Each number is 128 + 32 x the weight over its row's rms, rounded and kept within 0 to 255. Layers, rows and columns count from 0. Numbers have three digits each. The size before them is the row's rms in percent of the matrix's.

# gate: layer 3 MLP gate, 256x96, rms 0.166, rows 81-126, columns 0-95
# up: layer 3 MLP up, 256x96, rms 0.159, rows 81-126, columns 0-95
# down: layer 3 MLP down (transposed), 256x96, rms 0.0893, rows 81-126, columns 0-95
gate81 101:115113141166097105140142119099087176152136133159109173069173106143105136136201130138076177165103109094105114161167124174120113096080075170119106129133149084150124136087153110160145140139108067143215128142098165096151133135146157049073149169111060123180126130182139120110102114149103140088
up81 101:158134124147190143121169141134196118145150116083172051160139128098173094120091139143116110066125185128111164116104176084159167131160153089129110133139118142124081150208110170105075134105128169138073119109149117165112144080136057150143105072117151109065142139118098183122141178117108141152
down81 091:096113207130175126092141113126058105192106071132062150136110123141141108131150101130134090097136122089176143183097085129068150152079172150110110130149169099146139145145151126098090093163178128138133118111136147170103186112147129149113114159155129128138084106165159108196157086103066070172
gate82 109:098126102132067134063094112138119095139121116126187107149147116170138172152129123150109140120191246121178126121097092117130138135150215143129074097141126077156177174145151118146176151085136083159158101125147097105134126109153099101131094156145159108192100112133147130119181124156156165080
up82 116:160126160103137157141146152139107181083116136095118136111161184140132103124127118101093157159058104147114162105145152153148087068119035173134117179097123167103098128112105153145082086156159151103103192150159156083064164105081200125162140119127101109101159120126097111179087119099130099183
down82 113:130117143182138170115143128127144158112137135109114131115158193154112207045132152179170137151072110209171155120194110170200160160202129148165134162158101117097148143139116121124102114123159171122098101109220146116100104108081161119127132117167127149115157116150152098119132105127155102143
gate83 100:122099101138166123150185102075077120192143113122110158138106081148102114142139116107178107150138203098142070191129096180164163135122127070109115079086170126109123093145143133167093139105125150166143183151151123138176141129162121094149151182114127148100157207149100108160140151059173151098
up83 101:159115135111100054135111091203091192125111112125135129093111131125176144140153121118103137142191103120119142151154106121185156108125161132073079053136116156106087131104105111161147101147180146144153131144133117174066170167186122126119086162148128092163166070123160167160177114196119173113
down83 105:143109113125140155117147122091130035136123092165104083099124061125079140106154134060183087140089168128098098160103067176120109097138139079141136135046155100108132139193115139133129148144125091150135127121090092105188148127089159089150160159081110181083155184116103127140099107116173125121
gate84 104:168086151113162085127182105179133142165174164116095082171191150175123222144212162118138185127166109177099105157120119157092127076140161120124150113123169149120140142087131152141156112123112087160121205107150112140158152136086117108106131107118118113107120102173174095120118129166180117091
up84 105:081184188172083134074101161097110119100124118131125141100099104150149105135055113140122097123068142050089146143174106099112096143097068145089101127128110092122054105170149093127133147150119171101155066160168139091103143160150133172085095149114114187145128130116090126085189128106118104138
down84 084:147112152142132144139161123183180157144095118111143086135121128138160126093090089123164081133142148107145122119180105175144136105158204174169079124147106088094160119143151139115140139127164157117111155115201120111095129184121233126077076074066138089123107087120169153065141134116088134093
gate85 095:097141114110140155124120146114106119131072126152123086124101161101176155110208105158196126162081191143106134119118139177111164174116082153090074125070152190055143107138093172120116126188148080129179138117152094132150139154148080118149145123156131127117135061069118167157079159144125112156
up85 100:134064142150129145080140146096120138186131104172120148117121111091171065115077130083149089136078096174142124085119113110162148102126126103181109127205111127202079133185142139136145126111108136115120151154073173093142118109127129098139129177135054118146065128093105145135194118067182117145
down85 101:115133102130089128109164099106160094084146119118172071131197132083097110089125187102123104139159064128110147180162158157095103139110170103130152131133110153145144143081135080164078134089088233147094138088117159114120142124169167163108090105155180160157124190158117122066106128139124172126
gate86 095:071129034167133105123165087113173114093078155117113157179158163141144195106138155138095178146093146094155103141122123183159114124057121108096119161106152165091142154113116119125166144152123120125180133111171187123104128106116106112030147162158166056127161157098124119114130167113148138114
up86 095:151088133135183150132100143095174134136128115136178149100135091069087132125134160125070077116164104127191097126125125071136098118142100126131139211123117137115140147082161114079094175086139142179118080120136178168161124128190189121177149088164116179082137070091096121132105170108099123099
down86 093:142129096096107125124111073127122095063109087139091087061162078163109090063169121173109084174180109150116082171142130109089152106167177090162112152067106128145078139093085144150109134106127154083142149141123140158143152093094107160151070132129131119154087109196072159136134159102161135148
gate87 105:129147134074139123136118122144115112159189136132142132133099190079130105082125159195112090067126115120181133111139159127125110148176159161118125155027116129147120081146140136175172169119198144079149104168172179199141142144199179121132112175106131136128148124120136133142066106160155103119
up87 100:112160119099162098101145140103132154140127157123117131162148129106095141126122174174161145130113146154147073159110109105105081121098118109165205143101138094150162143110147147072118057144071093148170109130110159053092106152118039113079118096087137146189096127148200158113121096093137058098
down87 097:128105147115109063132121159135147117091099109135118158107091152161146155136141135125037139154117079101110152165059111103166085123142163089108127122159133101062128188131121093128107075155091147142054185107149123142149105127049080130143134115141109113143135127208085100085132172093074137160
gate88 105:147117143119094118172188123049118121161093131142120132114083146147106106090157067128179104101109146144110084107182153142171173160178136137040101138156085129105061118073105110121145138166155073146103113119162110137122099188123138145163116083140105140058099129098127140158069144157134161170
up88 096:151150135107152178111136102180188082135085116128113182118118119115136118137114121184071188076138156121130082115093146110136048107085161175111093075223159115120154156134164133153129142186139149165109132110104102124134146080117115097155144166116107152145162183103102122114195146095075121099
down88 105:107134159123194186145137184096059179068075070135149115131073089128149127111085143109158131146088105148121154085152143114157109151166123125158149067122085162101119109171097146112110131067097146126136153138192090158181097090104123060121126174136156105173106140136124084112121113149160107176
gate89 112:134073121168115115077146149102107172147074102221129087104122149116165133145078117082118142111118107136100132112114150150119090156081139159102164164138188132125089165084165133072159185120124152088170162114105103184144187176139112170098112105202141134176141163086125146096170129097153136115
up89 112:147176113145149128141181128130106153110110102247123104142147123093148102140118119082134100128144109129159140111079146158137114128104160127124187109154167079113106149121201137128178150103152105089198164110081076102125176106097152192032119111149125157165139157103124177104137097119133100114
down89 103:163195139094163134155106134078173149101182122091164186164142106117149151134095122142157090203131189132153080150122102145110140156123097133126088105090043156094127138138104130186110158137115078161159104168158165159138070158151126127130186105145126124084139128178175094151111102123131192138
gate90 099:137126161149120111131124127123186110145135153140156120104117105108126083136137071123076115152067082100211139155141126175163094085131093146108052115145117131173148127051114166117152143126126063100202171118114133093084172150106162148150141063153089087081109124100150097108106150121146125062
up90 098:113058079103105118128127110142113118140102102086113126172140102098048138169162138116110105135145145095124164169147191156128149115131090126128159142104165138116084121142115110142097166125199208075080094170118173129175091120176179151111080180140102138129151166132035152152151120118122126161
down90 103:134113079156090131087162138075131083135094096042110109112182160099110066155131162136141056097150180167165154098163115098142145100188103157183158140097140122118076112140127129077087128114155199113158144142146120132117161150126139133123113146175136115198131086105132162146136071150155074122
gate91 093:120149166079113110099145148081133112131161097041116136149125142136125202143110162126115155087141097117168056166118113136106160157201157135114145089111115106076153182120146118133133098115123085173131153149148104114148096147078141134121074112156163026156131081160098118169153087155079096123
up91 099:109106130146143055142158167109081172118110117139156122179122151077168129141084113143102121092145105139100134156175108122046121162118155152119170177085114153131105083135102147121144105126187130139165144122227093151167160070123128116131066214117105123141127156108100149136130101149135166058
down91 101:106106103121144179173118021114162151102170157097164135095108120122118122096145143162191087079108142147191116142149161062083113108181073091097100121102097166133136088162127074141090150127145084133185075137111123129072135147119181133131126111145119101143166119148119128133070163147151167153
gate92 112:169086100106129116117110128134074134089111200115131138162129132164076125128137141107186142160113169080182127100144144115154132105174109128138088056084085117116132172210122179124085115142159117101138117131116148087096085140133234146127210136129076089170125148126108129098112126119133111087
up92 103:131145148099145114125125049119103120119174132114148176130113132132090162077153177161123098103154109158097104110170119155038144110166181178115077145044084160118103125126168132143143123119083137122154129082125155152114117104164199132130068076100120115164087146050133092112139083102103110127
down92 110:138105144147178124172138180183137094127165140158107144113177137142146143135120148093148158155127086096086114120147098148108094095112142118129111087132201109110134118165056136080099162111142150138195116123170180142096093137167110124100180133199205152180164171190132071129119121098106174122
gate93 097:093098100108142099167121164131133154205063140137115130164105108151127188132144107183115179145133170132156192105163162078122084175090147141082066117149134162171140102121103061128104120116134106062151124183164075116174123093114129122109084147110138117144100145131148109087195123139192123134
up93 105:149160153120158146111122071147191072104113170117122117108142121149139114133186180168075143180142132096096145171119074134120122125110122117107144169166137096072175105185103114137123132111096120101117109188154112108118067133055176078101124209149184122134097096174122075155136174142120113146
down93 102:081161058160115116140107113180188127136113191187100144146162203145179101099122141118136177131159121099101096089125159107088127144078152139134154171120104145078178119103108133098152093147150123149169151125103108137153107114159132142126117125090079142042135116180081099146152202159098163106
gate94 102:130131171096168125167119133135082124163129188168106118079133138084139101137147073133194110085122108109179018152168113155083156115206113145146133138109126101153092123132123217172190155160120125160141139153170045141114120164104161118117125125136119144124103163153136133114142149080129114123
up94 100:111106073159161122126137138104104106142164105097075142123143059125102163202122119131135135147115105054078152122142128119134113212098143049078126077136160099149085163091109168136118136178112160138181166083184107126123128095137090154144147140177131103099182123138074151088115113150090150100
down94 099:137093105133147106067167165176129116071145134073123148112060065139120115138133134087141065150126116122159123150148186148129127092135145132131129146139147119075063108146115060107086110096161195109171159131136105062154131100155115041195097136103149123108101151148095146125161098148121113181
gate95 097:079181150128098177099137082156175074076096108144160140140089161070081143084130086093057113145126153096129159106157122116116141109146126137116170144135120092108098090160136205114153185125191114100142142086184053162115134111111123095105122100147126088147179147188129140156108160129163146123
up95 099:140126156121132094131142093195112159149063140132115133081157102181124122135120121107136172081110100137176173085175128179041083126126101138067190141103118106165126153087138082070136108118095095104161185131174122130088174083125132131169096135125149100156149160108176139090079168139104160132
down95 103:071132143166096112109145150154151108131075183048123091115117117136156157145125133149115111074143168118117145153078163138133108118121092126113145108117049115150143162120084128071152101192127128110188151128145112202080106100157140095120165088158117132053143085115168115079057116082148153134
gate96 108:176113195134111107083135097104163135132124197121161176090141166128058182164166168125151147142127143192170158090077127134088077179083134144146067122076051128151086120127184073125112125132152115131141073097107114158115102153120143091117105148130121112126147102130141126174167099175121102136
up96 107:164098153117140157130184181144147086142167192147152143111143124106120136110033108091102109151117105117124160124157085128074119117061168159104124115107099106173107162141141101109142103162102114113097113182058182158048131109209162093108128094136108119091167134152134112159158082096117139110
down96 099:120170173152128133130110148127104129077077120113108104133140147092119128170139167151089154160136115174030133106146155149144177138161135123106106144096125126116061093156116135132112138128077177144109159117142103178136108185120094217152158114124177102195133216090133158102178145180148138152
gate97 097:108103145097177107164139106164152125104134151127155118124129130140152120110076142105162216169138168118122118110081126164138134092136166092119071068062169097167079168172156166148071144162115109102183060146153166126109094180132116163099093119097141153150135112085109135134157131211162139100
up97 107:134151161173033077109142107096092139112078104137119210171135128149075151137183115175135041116112085138123148154163106142099114162136113159115152125177069168141150125116124080146141135143108126107085182158155116165111102103138183133105145169150121129136138069150195091135128083122095132119
down97 089:121101107092179135147144202149145117086107153071145088138154154185137114142116124136158203127127156115123131090086121163146127107157154090138076051101197042121095097126144129113128100078138161139135117118134154140095125153143201120095144135174169106128060129119104156096143082148155189131
gate98 107:145113147137103145146142143154179118124168155115070135111172112112127098130122078148175157164163146122155199091087162122090143117094170134144146168121125080187193151092147161122152105126158067089135070087113149190129136168080126108166110098066121163074141081117142130153186155169091150151
up98 099:144149128120113151086127123129120141161186083132121115107152126196110106104091149064119125098071077089147143126176117090124113116142082117192145119113139119143140148190112080104165104145091141131148181135122106079063153058183118142110046162166096145124125130154095127091145064125086075153
down98 102:156158162083109184134132140135113128153118161241135117116180113065063145076113156122070135132108115123115072184158155060122133127156106116096114143150059109104056121141120139178130155122192149128093094126148118134136150126109143205135155118141148114129152140146068140083097145113135147131
gate99 106:146148078135141209183108133107136149111113075101164136118107128153138126133124111107117103152119115108115181163180128211091170092094126117136123096111155154176155122119079092070160118117167218158098110121125140120146163115138135121136065118150059123154105122118096128160127218102165186149
up99 106:144115102132137144176183076134102173207131135159124146100092138137103168153155155145154118100133117153145126178178110131145179120128100058108139137123116164148087123077136145083105140153093174100079103174094162157100107170105122109130169123119031130100166111138159133107129219128106169076
down99 105:153135132127166167133116130164085107171143182127165141198085101098113124123118188180148128063124117121148105087143104147086137133141116148105198127150146158123118098215163115145101131199187106087051160143137138125094104122098141109141176120102103102129191125100093153143186120159130141075
gate100 093:098136108103117118101124115154078113148179171140107158086136160116144118081074142121117163175151100084127160094169148148158205142095187080125098137110192105144149109106125150170129151098202183178147100160067136120145143112133110152132131166081107059145111150078103115085135070164116166128
up100 094:123109182135139189171134131123067186092155179124070127053099112085148137155075129121128118042122153223138101120172126121130182152125142140128141120154121120135131139142146112128119093083121184146161129169099137143189135138157079091114164106133161135127115159130082097122146117086091200124
down100 091:102130114148112138101130149123153130132083177157104123146154120146123128093124070139137120108120190158106111141156098101152052188098094087150156100094079114078149125108134143090090111079161173159146142071151156140086144114146041121093157113073145115154149093099108163116055186137126048112
gate101 118:100145103174140143143137092189117091114110075109059113109140151116067144155143144135142156070165096100172139138175096109201151068119165106181122115089130107198118142100085082123136104117155143118101138116109146119136124095179116107111065198091142091095127104048146140115083114155120132151
up101 099:096152100141137128129109093146141139115123113106133128119092158159137132213138110119207123061126140119095125146166137094118166098131143101192150149154124124206151103124130143083204121118124162098147146146139168129061064085106110142163123185169107113069092116188161058082131122158114096137
down101 099:073099131155139112162177106136134140089156084089107112129057102098180072137113114141127146196139156137132051162088088066126105087157060141130118145143143106161130104136126165168113136152172121087098078092096082102139141181145082119139110128112104190094113200123100129146138111094123130177
gate102 106:175077125127145098084205091084162144163097202136156133144173115081115153116128117168078072054107145190144105120106182102169126113137124140189118127117133155122109128114175090102136147162126110129159165089071115151176144177150110140117103118156149087119129150163145130044130139141101155165
up102 108:084118127153148104073103139129126117134127158130084107120106163210184104170135185132116094134116130075066117155061144131119163111081126067132156164129176182177141097073205167154120100119101156132098099165173160115178137110106099113156148133155130180136114140149166143167098187138147139140
down102 103:134106167077064095143115093139124122166159150150159135135192095161177162162086146147119146147084126152066100129130147092093152112155137144124191162151075110175104087082157130106111056161145111167117163077185147091172168164099152121108150120134137123114112118153116137174058195144150098136
gate103 118:152107105074153134100158088157210117068116095127156134147155126183097114139117091120082147095080096173113119132147153110168121146151137128144091120172113091179108093160141138117137109123161174112094098174122069142104130037171183121140135091106130122067079130114084058139097176143154111137
up103 104:134113098102188145068151072104166111132130137088094131129130161135121086083111148118111118085136145141132149115147180075158169147127150075120124145141093054121157173065105116098198116152169168128131113077134136124147102138148142125118138160106098090089178113065115108111142183202211114151
down103 108:149048138095139152142092139180083113116130136134126146102075142070123114138123171157135146080172105099190117115097140137157158172114097103133083153110138171125165129133116144108177132139133145171108145144108107184162042078107088102155056107096166099068148144107121166203143138176150144121
gate104 117:144162068088092128146092126190090146146097095116113140123085131147131089117105113102197155145092092163150139103190091166123125157166115162144106109118166115149157113162105119142100087108164142097116085155117164157107100151151221192114139077121103108130143091067122135162148105134155097222
up104 101:163105093127085172158115115132130108129106118115181144118059094118145091109125114132172119119087125139168113108142145134093132151179055170184153145065116133144130136139118092089162131139132129159109155205149130176111109127114196101074114044094145101171133108074067156162117119082188152143
down104 112:122123135108112086093105073219097130148134146121091086129104136155110074137135145124159095119095129166085163159113138146114095103158117140151125086104100105175128099089090073170132105128129092146054158203100145144126164144112181129090113132186092119150104193041100102150157176100120137127
gate105 099:121146100119069154094161085165152203114130125179101163151100137149106116086121170140164114154124174188070096101187138116227119106119097163079142157136135131150112156101136156125095120114054124102142141119152086161133161090095083162167186087123119128133097113159114132178121076108120147100
up105 096:117134125180147115177122115146165151103086128122183087149073113150160136144169110127137070181167152115066164113155133158145187136097155201097135138081108087101065068096163150146119103112135136090150139107094103163129132124093099180135111092099142140105060088152094126169122205117105153104
down105 098:139200077126133120126150127127101091120109173150099085150145122114211144147153073125123112164122138135084154124128083123138116107069103112143121132160078145140150139168124080049148165162134109155069150172146120137122105098121238153104168106138160070169138098068162157140170148111125158129
gate106 094:128107116109155191169110103165162146119167145068127088125180114148161155077119138092147084106162216131132189107156133152135152151076130140114092149146093153131118150156088117145154073162177130126043156116170103109180141119150100081054145161096161103124143078125154118149097136148177129147
up106 088:122110088152076104191146142126139066150145102137163157163162151117074101121112137152147096069145102155169089119139130155160141083133124141120146082088148105069112163122148115140142116091105140104143054101139096075088073169111131131128129164233181145116144166139083193178112124145089139126
down106 098:142111146167085131174137122138140053078120107098170088115132150112113159106104164168148185155122121111166141119202130140122124124198156145138116102124109083125107106129138144202150100184141152113137092164178108069153137169106101137120074129109186160046154126131175160156173103174171142152
gate107 098:090118129130142162157158097142148137063124154095228139179124121105141125095128102164118183120193117124088081130178197137128131124153139072148112147162122176110110145114096092077183137123149099086158094113164164120089146106165111167124156082100141118100113079099084133153154107076130197139
up107 101:088116152092122151125193146116161107123114128077158177140130100126113034157146094107162204140129113114127067103135195123105141109056095102092094106155101154115133148132070141149143122132192082174171101110142127184097145062134154144120170136102096099131176065114134106136137144150132146101
down107 097:138181168106142138140164116105092151096143161162102137151128163167116171156157125100095144137107080109102137148125106051143097208120070103115103117114132131157140133160129127111117129111179055081134171150111101150097181198077141134180104155067155104101168103145204133098147170155171109130
gate108 104:193116131155136093166154118147105115161096114159094137068154183157108101151052173145104145081135115142111130164147108110074122124172065089148151096106119149099135192060140115069123150092155138129149085065164128128144150103096114107074129120096108100114193133192139094117159169143086121112
up108 093:142133130168148139148152136155117138161082100100145133080117157110155130142082050123146156119101103060128182117128141147098125151123123101208095105128144137124087107102097155119141110107169083081115121071136148106158157130085148087154094191175154143130167111159109127088218162162191065092
down108 097:119120117103160151147086134091065116146120162106114101162107162147081104179072139075090129119094182166098137153142067115066128153126086073161131071126078156151175152148105163103206122096146128155129098127119155079094126118171139077161104169131148152131153123116103130101165213123163133109
gate109 107:109090155102134103059058110113176142110163071178127128093133082059154129110166086102123148190063132167154103188089151174098070148134153106189115099172143129130144182125143120133142137122080161175142143132114154111095131149109130091137132135107160159148089158163149136125150074105146126193
up109 106:078148087130145184084177124144142102080113131126122136139159105092168133111145153159158104110131146148112141138079129164145144182113136127149070133144112147146105192128122140156073173143121135143070235174092145092146117145158130152092098168215147114159095075102080180164115137109162143158
down109 108:124129084156151152110133164055176098142104090106157151167095153109157177172085097110094098172084163146153128154083074081141091176167102052148118092120120113079118132141107122126140154168089125113159097189139167155138108153132166102149060119100121092132104148063101108132071135117178113130
gate110 103:067131159172151068140108174072140087109140159126115152100173095104118149079138155156170125137157165063102079083101186121145125132138126140121132088158080087111083120142181116107146152131129157097125133157133129056118067087071109140089102107171162092103112109111098096159133150193149186129
up110 105:184146083084076163103101095074116097159103065137132154177175146118162120111128114120125134166119120118161136113128113150091147120182087106080097105078082173144198106139127135138130186049127120131150084123126144130075151078100193122113115116080093114103169114116158111129153165166114202140
down110 106:085121121131126080129122129121105142100122144095143058097081128103159170129114098130169072104173168062124118088117194129165178156116105136079113087142124052075073118151160143102136081130047190123126148122108135128106146163079090092114080120115182098104090136103109136161176136139142130107
gate111 093:130083106115123135097168116100120110129113122114136130147170185124157105118101071063091100140099074167106130125162095183121170101138151154135128098139188154190123151157126101147126160114181079137107146189111078070094121121151102096143109093179132076091119185128131141109198084099068149077
up111 093:154148095130112172173110138129131142103129122121119112135112084138147064097121150137158197146114197089176135123128147031158098203124057145102123149093117152072176116103111144093157077138122186101117109087140174182124126139107150114150129155094106111204159071116138104106126113094145128160
down111 084:135122117104116169182144159099107124165126138105141112150098160173169124080131168112104076167110200145102142207115117142116123186158100121140142077135157136141109082052131112102134143103190154139161127157124166144141166134175157136109077083092127156066078151131170140134099111075094138204
gate112 096:101095124139118182123117083148093084112135127155185117144127171107123126104087153085066178168150123103122095105138067117128085147115085099081107132165165183157216168132106117138152139137165145165120099122131054145106129155095148051090077141141143137149130097114130124164125092133173210132
up112 095:144128185090132147108102095093140089121104150120100044058120152082124095160179143153163090115184164137188152154131123142091152197133131153145148125128061122079032147082141119095137145135132131084114121108128166172137123098176091148173131163106131118132164132089117075147146111133124113072
down112 094:109152149107100156085144109089124111169058122171160146159174118174108122107081074115159164113114100138141108073129081121180093157114181080124123114164117129147177100084094129085133123150137146040132119139089116132165106159139108113138073105129131144127133092118162105209131058128074118193
gate113 098:098113117099115079071162114107129169132072147117109130108159156097110135115125160122106102104132090114110168138151115159183152108131139147123076050196128136123127156123066126117087105055181106085143179077105166150071136159134136155199123095136134140119194164150153139133139071121196136098
up113 098:130115093199117118173100168176111145168123117162201092085093085108156143196160087095085160080117212133136137134090114099124095102110155136095134199077131143132108085130199142159167151162158152101165111143112111143120179094112136176157129080137122130114144163127105170113144130095097129151
down113 106:159136096171067144127054158078114124127155149137127059111106150081114167158178123152137181154121181164160203189162115137128136141073156156075119132182130127140149137118130106105096148087157189130158108106120116115121128086165194119139133073136142113171147079131140123083110088069124104140
gate114 113:117109077140110144163109124120217094129154148096107085141102098212081157119068127139114149112135162113113115159132138170121128110135100164151081180087077138154091067071171145099107128118063128134100140102087100079093134105083170163167111131167129139061105168145150151129168119099162136108
up114 096:177182112178077169130101149160131147122121107123135112078120093155083140192145135127133159100094115105023115156111078131147137135104169174128116119094199127120144093094167126126109122141135092133158150142094134124120177193120130168189158067078147097112137201142096152087129133104177115129
down114 111:113176072118140164072088107167146145188139124105115143145148134131109142075109119137143120119150098144076141140110130132057131131097087088102077144089102161074191115125159136165133203167102103176157091071089135151137154076158138088171128134123159090176132104188102182090110126114102145085
gate115 089:081090131124149159141144084111102133141058138124130137167124175077121141113097172165141138121151137115072080129112119112229179085065124138147143106089188130079138112146093111103166178133113110131144129135117095160160183137127098147067161120170082110130151075154130103177084127068127155088
up115 091:173167144146103072147142172182151155124175108115130110121102066174112121166171082134143126101105131125149162121129154179052128152176167096083188157166111080204131093103107144181105092164177140123120126152172165106099131096149136103159099112044161149105119173111119116103118102103119121132
down115 084:192149132157194133193130116123131164152094101144106098113159108105146158082124145109110141141126143118133159110123105196152102062115172178162135134153138168134128096183111157091085069193153172141176125115164161101143167138169181108120076104106108132092110095159155141110083135054126099180
gate116 100:097177154110098113143125119075140067067109115097125115164141139202168166173180147063097140120157105134159142173076134142114103159112105132137153089158166141122100127146161165167169108134155132116106090115188092070141182084142147095121118133097093134135111086126193187159147092131158072098
up116 097:109144147127122159117082157114144083128125128072101158151187136156151110127144174165099087145170081056123164165141160087177097090191172110203137119082140071110124122138099159118149070160122125136125133103100142128069154087111188163136138152134054127151153135098097175148141098133160078111
down116 103:165129144104073085156131158096143067114139112103150191151124152147147122099147132139099152084156114097166164181110112112166090045137121122145106131077134138133134127124166132153163075121172071124135130136119099110123191131122059084122128172156077180145123104090162167147148132057212124162
gate117 095:125132094125169172136116142163133228068179113117214121107172170132145177136135188090142099155116101142181137103120098158077134134118149103155100128133115097157143141171118177159105082083130181106138117087162158152132122095118086058121156160113153147175118096169171148086111151115158124137
up117 102:131180158113082122142157157143137162105067104086128169075196142087095145096103169101128108128072153137189144079098115184123124149123101124120112118134107094097160191097072087121059068121105133112177102103139122163168140121142087124148140123114177116184122123155151114095129110174200097108
down117 097:143122122089093050139063107143149171100053153125117141098211066078174142091105162149146037122094149128112112061078119099108160109122101118111133135135130127047139116149040099129129126123066130131124109144081145082094153110139125110142118136152109148135154111110144108114107155123131132119
gate118 093:100121101097137134076118083088145124105131130138127068084113161120108110139143127131099107101113117140166108107102127162104110172214070116104120111132149115189095148072083174168094144146129214112107140133126115137175168139132095114204080171159127093150138103134132111126137137208041159129
up118 092:106127142166092104133091094172152103176119197121147165092098166122109185105135120120115106126170124141103100140140113117156153051168119141137122101128129134173116116085132093073094118074101182094064133088095169104192147139126132047097105096120083120119049096141120075151156144118120178129
down118 096:049144120087119155091162072142103165123090147148141101111144184150151143102103113094128144076087193086112088141042122143091103181144051129086112175107140158099113183108101166114122085136104102136155125140081171168138142159154095124206112133115117129127146137093155105129074117110141137099
gate119 105:181149146088095111183141075110142110134135159120082118073103073074107076146137210141111140132130083176145182125178111195150172173145130137150120138122166123144113093190168090154124111131195121127154107089108101160097147071138126167117102077151115153145137088161145119150125120159135151191
up119 097:134119157093128130089139168139116199109101108189076148167130190151139131118124123160151072110118133156122118123066097075087163086096138155102138159115102118115099081167142137114111180140137140145174125142114099156141140196135146092186160175146162151140097093099146162084090072090075205108
down119 101:136175115113152182154136072139118152204101071161161158107144110146086142157109132161137133124145119158148128137227131204117132129086165123098150115153126164123155052166133119157112091153122093092157075121195140156070147096193159115118097136173096140148145111126154146109101179145123088128
gate120 103:129159089162168083087126155113200199081092114107176147144142174118159184129156087119136211130067151118129092116123115121166127160090127164162136106148143117152155145102138173103114151050128150166143213149117160104147132136156144099127117109101151155163145155155137090091156123069086091125
up120 100:163096137132090145178106111134096145138127134201077154116192105127097126109084114165178082071168142153152162130129157149104107145128115108115126139109160116134092137121102136131130129188113144043145121098134078078178150123111135130154109152120126098056091125072166172213171120169175092092
down120 102:120120147147142121136103151101120122182185064099173140153132186141118199142158120134113147164163125105103076156133152094194154187166077140144099100163074093155182198095150156125173152088101129134132091106135155151119146099117193131169087102170159176151108160125173119106128133117078154113
gate121 102:191179115092123167137111167082141067178112183159133156168085128082115103141130089136138149177113093114111164148170163094103182182168139157137114076151164128141141122108136177139069134088125114113127123160126121157118132134068199117105176112106103102147161163084138106069082196125134113104
up121 093:101144098149170158129093123136118115119143146092108166053115154117098178133072214126153163120151156160129146135109158184092161109168117167129102208150155129142140158150103105131092084167138152117111104179074106113116156145106116131142122144091146119206180174150148149158143091191065100153
down121 097:186092137169109094103104122104121160178158097128065065154120126102176115208148124106143107116139095096129140155176135071138072152135166132192146087098150143082092092109145128045185154101177168098078093069149158148125123105113163149110114102166131120133121122125104101079120100109112140124
gate122 092:148087106094122148150135103130103125059109178102057134077150092094091180092102116166099080093133119104109141133057150150120104165146143068132123099110150077108127163113107158124114173164122101141082126073181138146149177105130132124093106146144130179049136084059096161147101123148131099172
up122 098:127076136079120129150132119093118117166115168129134130137151178149139115154186150110101175137158098083097119143132127123088154174191159135165141130053120101120149113162115117162094157078079140132107079129137111134100149065160186069062134193101160122132079125189144121142102199113095115079
down122 098:117092118126128191123080112162095152107112132140149132105104107079111081133145043196154121098129140147155109109109164145107141106187118106131181102144109138180124136113115100114094210115114091119119121099088128160076133134121058151109099125082118073093135089118208085133159151198130079145
gate123 096:128128223124110145100140147098138144177134145123141151144100096102168086143112075113200199090120117158117140098156093050104135180110154104166124132125106150117132090128145120143165157146176092185165116133169154131102118096169214124132164137130155115132130138114135199052152151098171141131
up123 092:117092089133151134114136132126153120075142096109113122127068134133136098117083078145134145109124112143151097135082113111127126111130130159079144108141113045133141140100068158152157179131095176158125211150133133132130113172193171151135093125147128160031122094115146091157173126230069108108
down123 093:127097095140201062103190139125166079144176166084115161120113158136113129157130188130151140218123139099155153075090144065201180151161119144117159154117133105126098151112114124140122090130093141083078105151162082073118110125149120079111108163148099146111163138083111101182133122120124094119
gate124 104:121104154154127123153179062119115101152057125113148118160150093139088122184205071169123085081088079150183106162121188154066105117140160140104119132161157080069097130106144173146126116154136156131102184140185120136174148163121138127122123165146121095135121118076095156140110138136056113107
up124 101:163144158126161090082119127129180128158122042115104132161143146128196131162119162069171164108138210135150135109146123125156120140142155165151103062113167119174119119154220179124114146171083156105103147149115087111126171151137113194156130120099167131138136161114110114087194107138170109099
down124 106:143084131084123143171143118139132142146117136128132133135193186152158224154150115120184127062137175146129126061208142166169130123148135137143121133118158113119075102139190110169074092149078103175158127144100180139108127155167153094129154123064125131110135143090122127185140080111101150083
gate125 082:131147085149077136144094146122152152195146167064142096122139157103151149152153112122109200146179124137094106162103141201093158089166131135102124058130102126179118095156188136131089131101112115105180125114113141183147147145064130089139132098150196136215119092118079150145120109119117170146
up125 100:120110126148195083141193115155101108098072053152136143153136100194118158133079178153167073096079134145161167161173164117158090121112103128149181201151133137052140149084130143146115118120142110150117142151144156088133142112148200112066148096120158130089096140137153122182117141115134144107
down125 090:170123135142160136119197163140137080065140150097130121149138090175136148169166118159113137184120177165123136093143166113144152147133138135159069102146128062129121115094214108117115130087126180150151189090143108120132178128051186111115136099171121100112090097111212106164154123122139161117
gate126 101:196130168155086144184100085119149199152180112136127105129150136152129123150143145046104059149148115143118111144118070149115154096154136122136093127125115180127117087188120128141123134084150079097122135131133132072152119095118193108157118130172134109107077110136182193084201111135180112161
up126 099:099122096179089088099185117117085117095100153129109139124155079115168065111123123131156150156121130123159151159091125213126094127148060120117103154211146149171142100121101119202069142117156104113081139132119149160138188148141114181161115054072128178147130112110129121082120146137086132147
down126 107:093104125110138118142160152167114183116083173124123072115139033085130119049121066145116113138115126151156120107124140157164135110110116148129061162125159164108048151162067173174135153109104155124118155111104151143090106144150150134199169079130153195101140118166128090094099148108121138090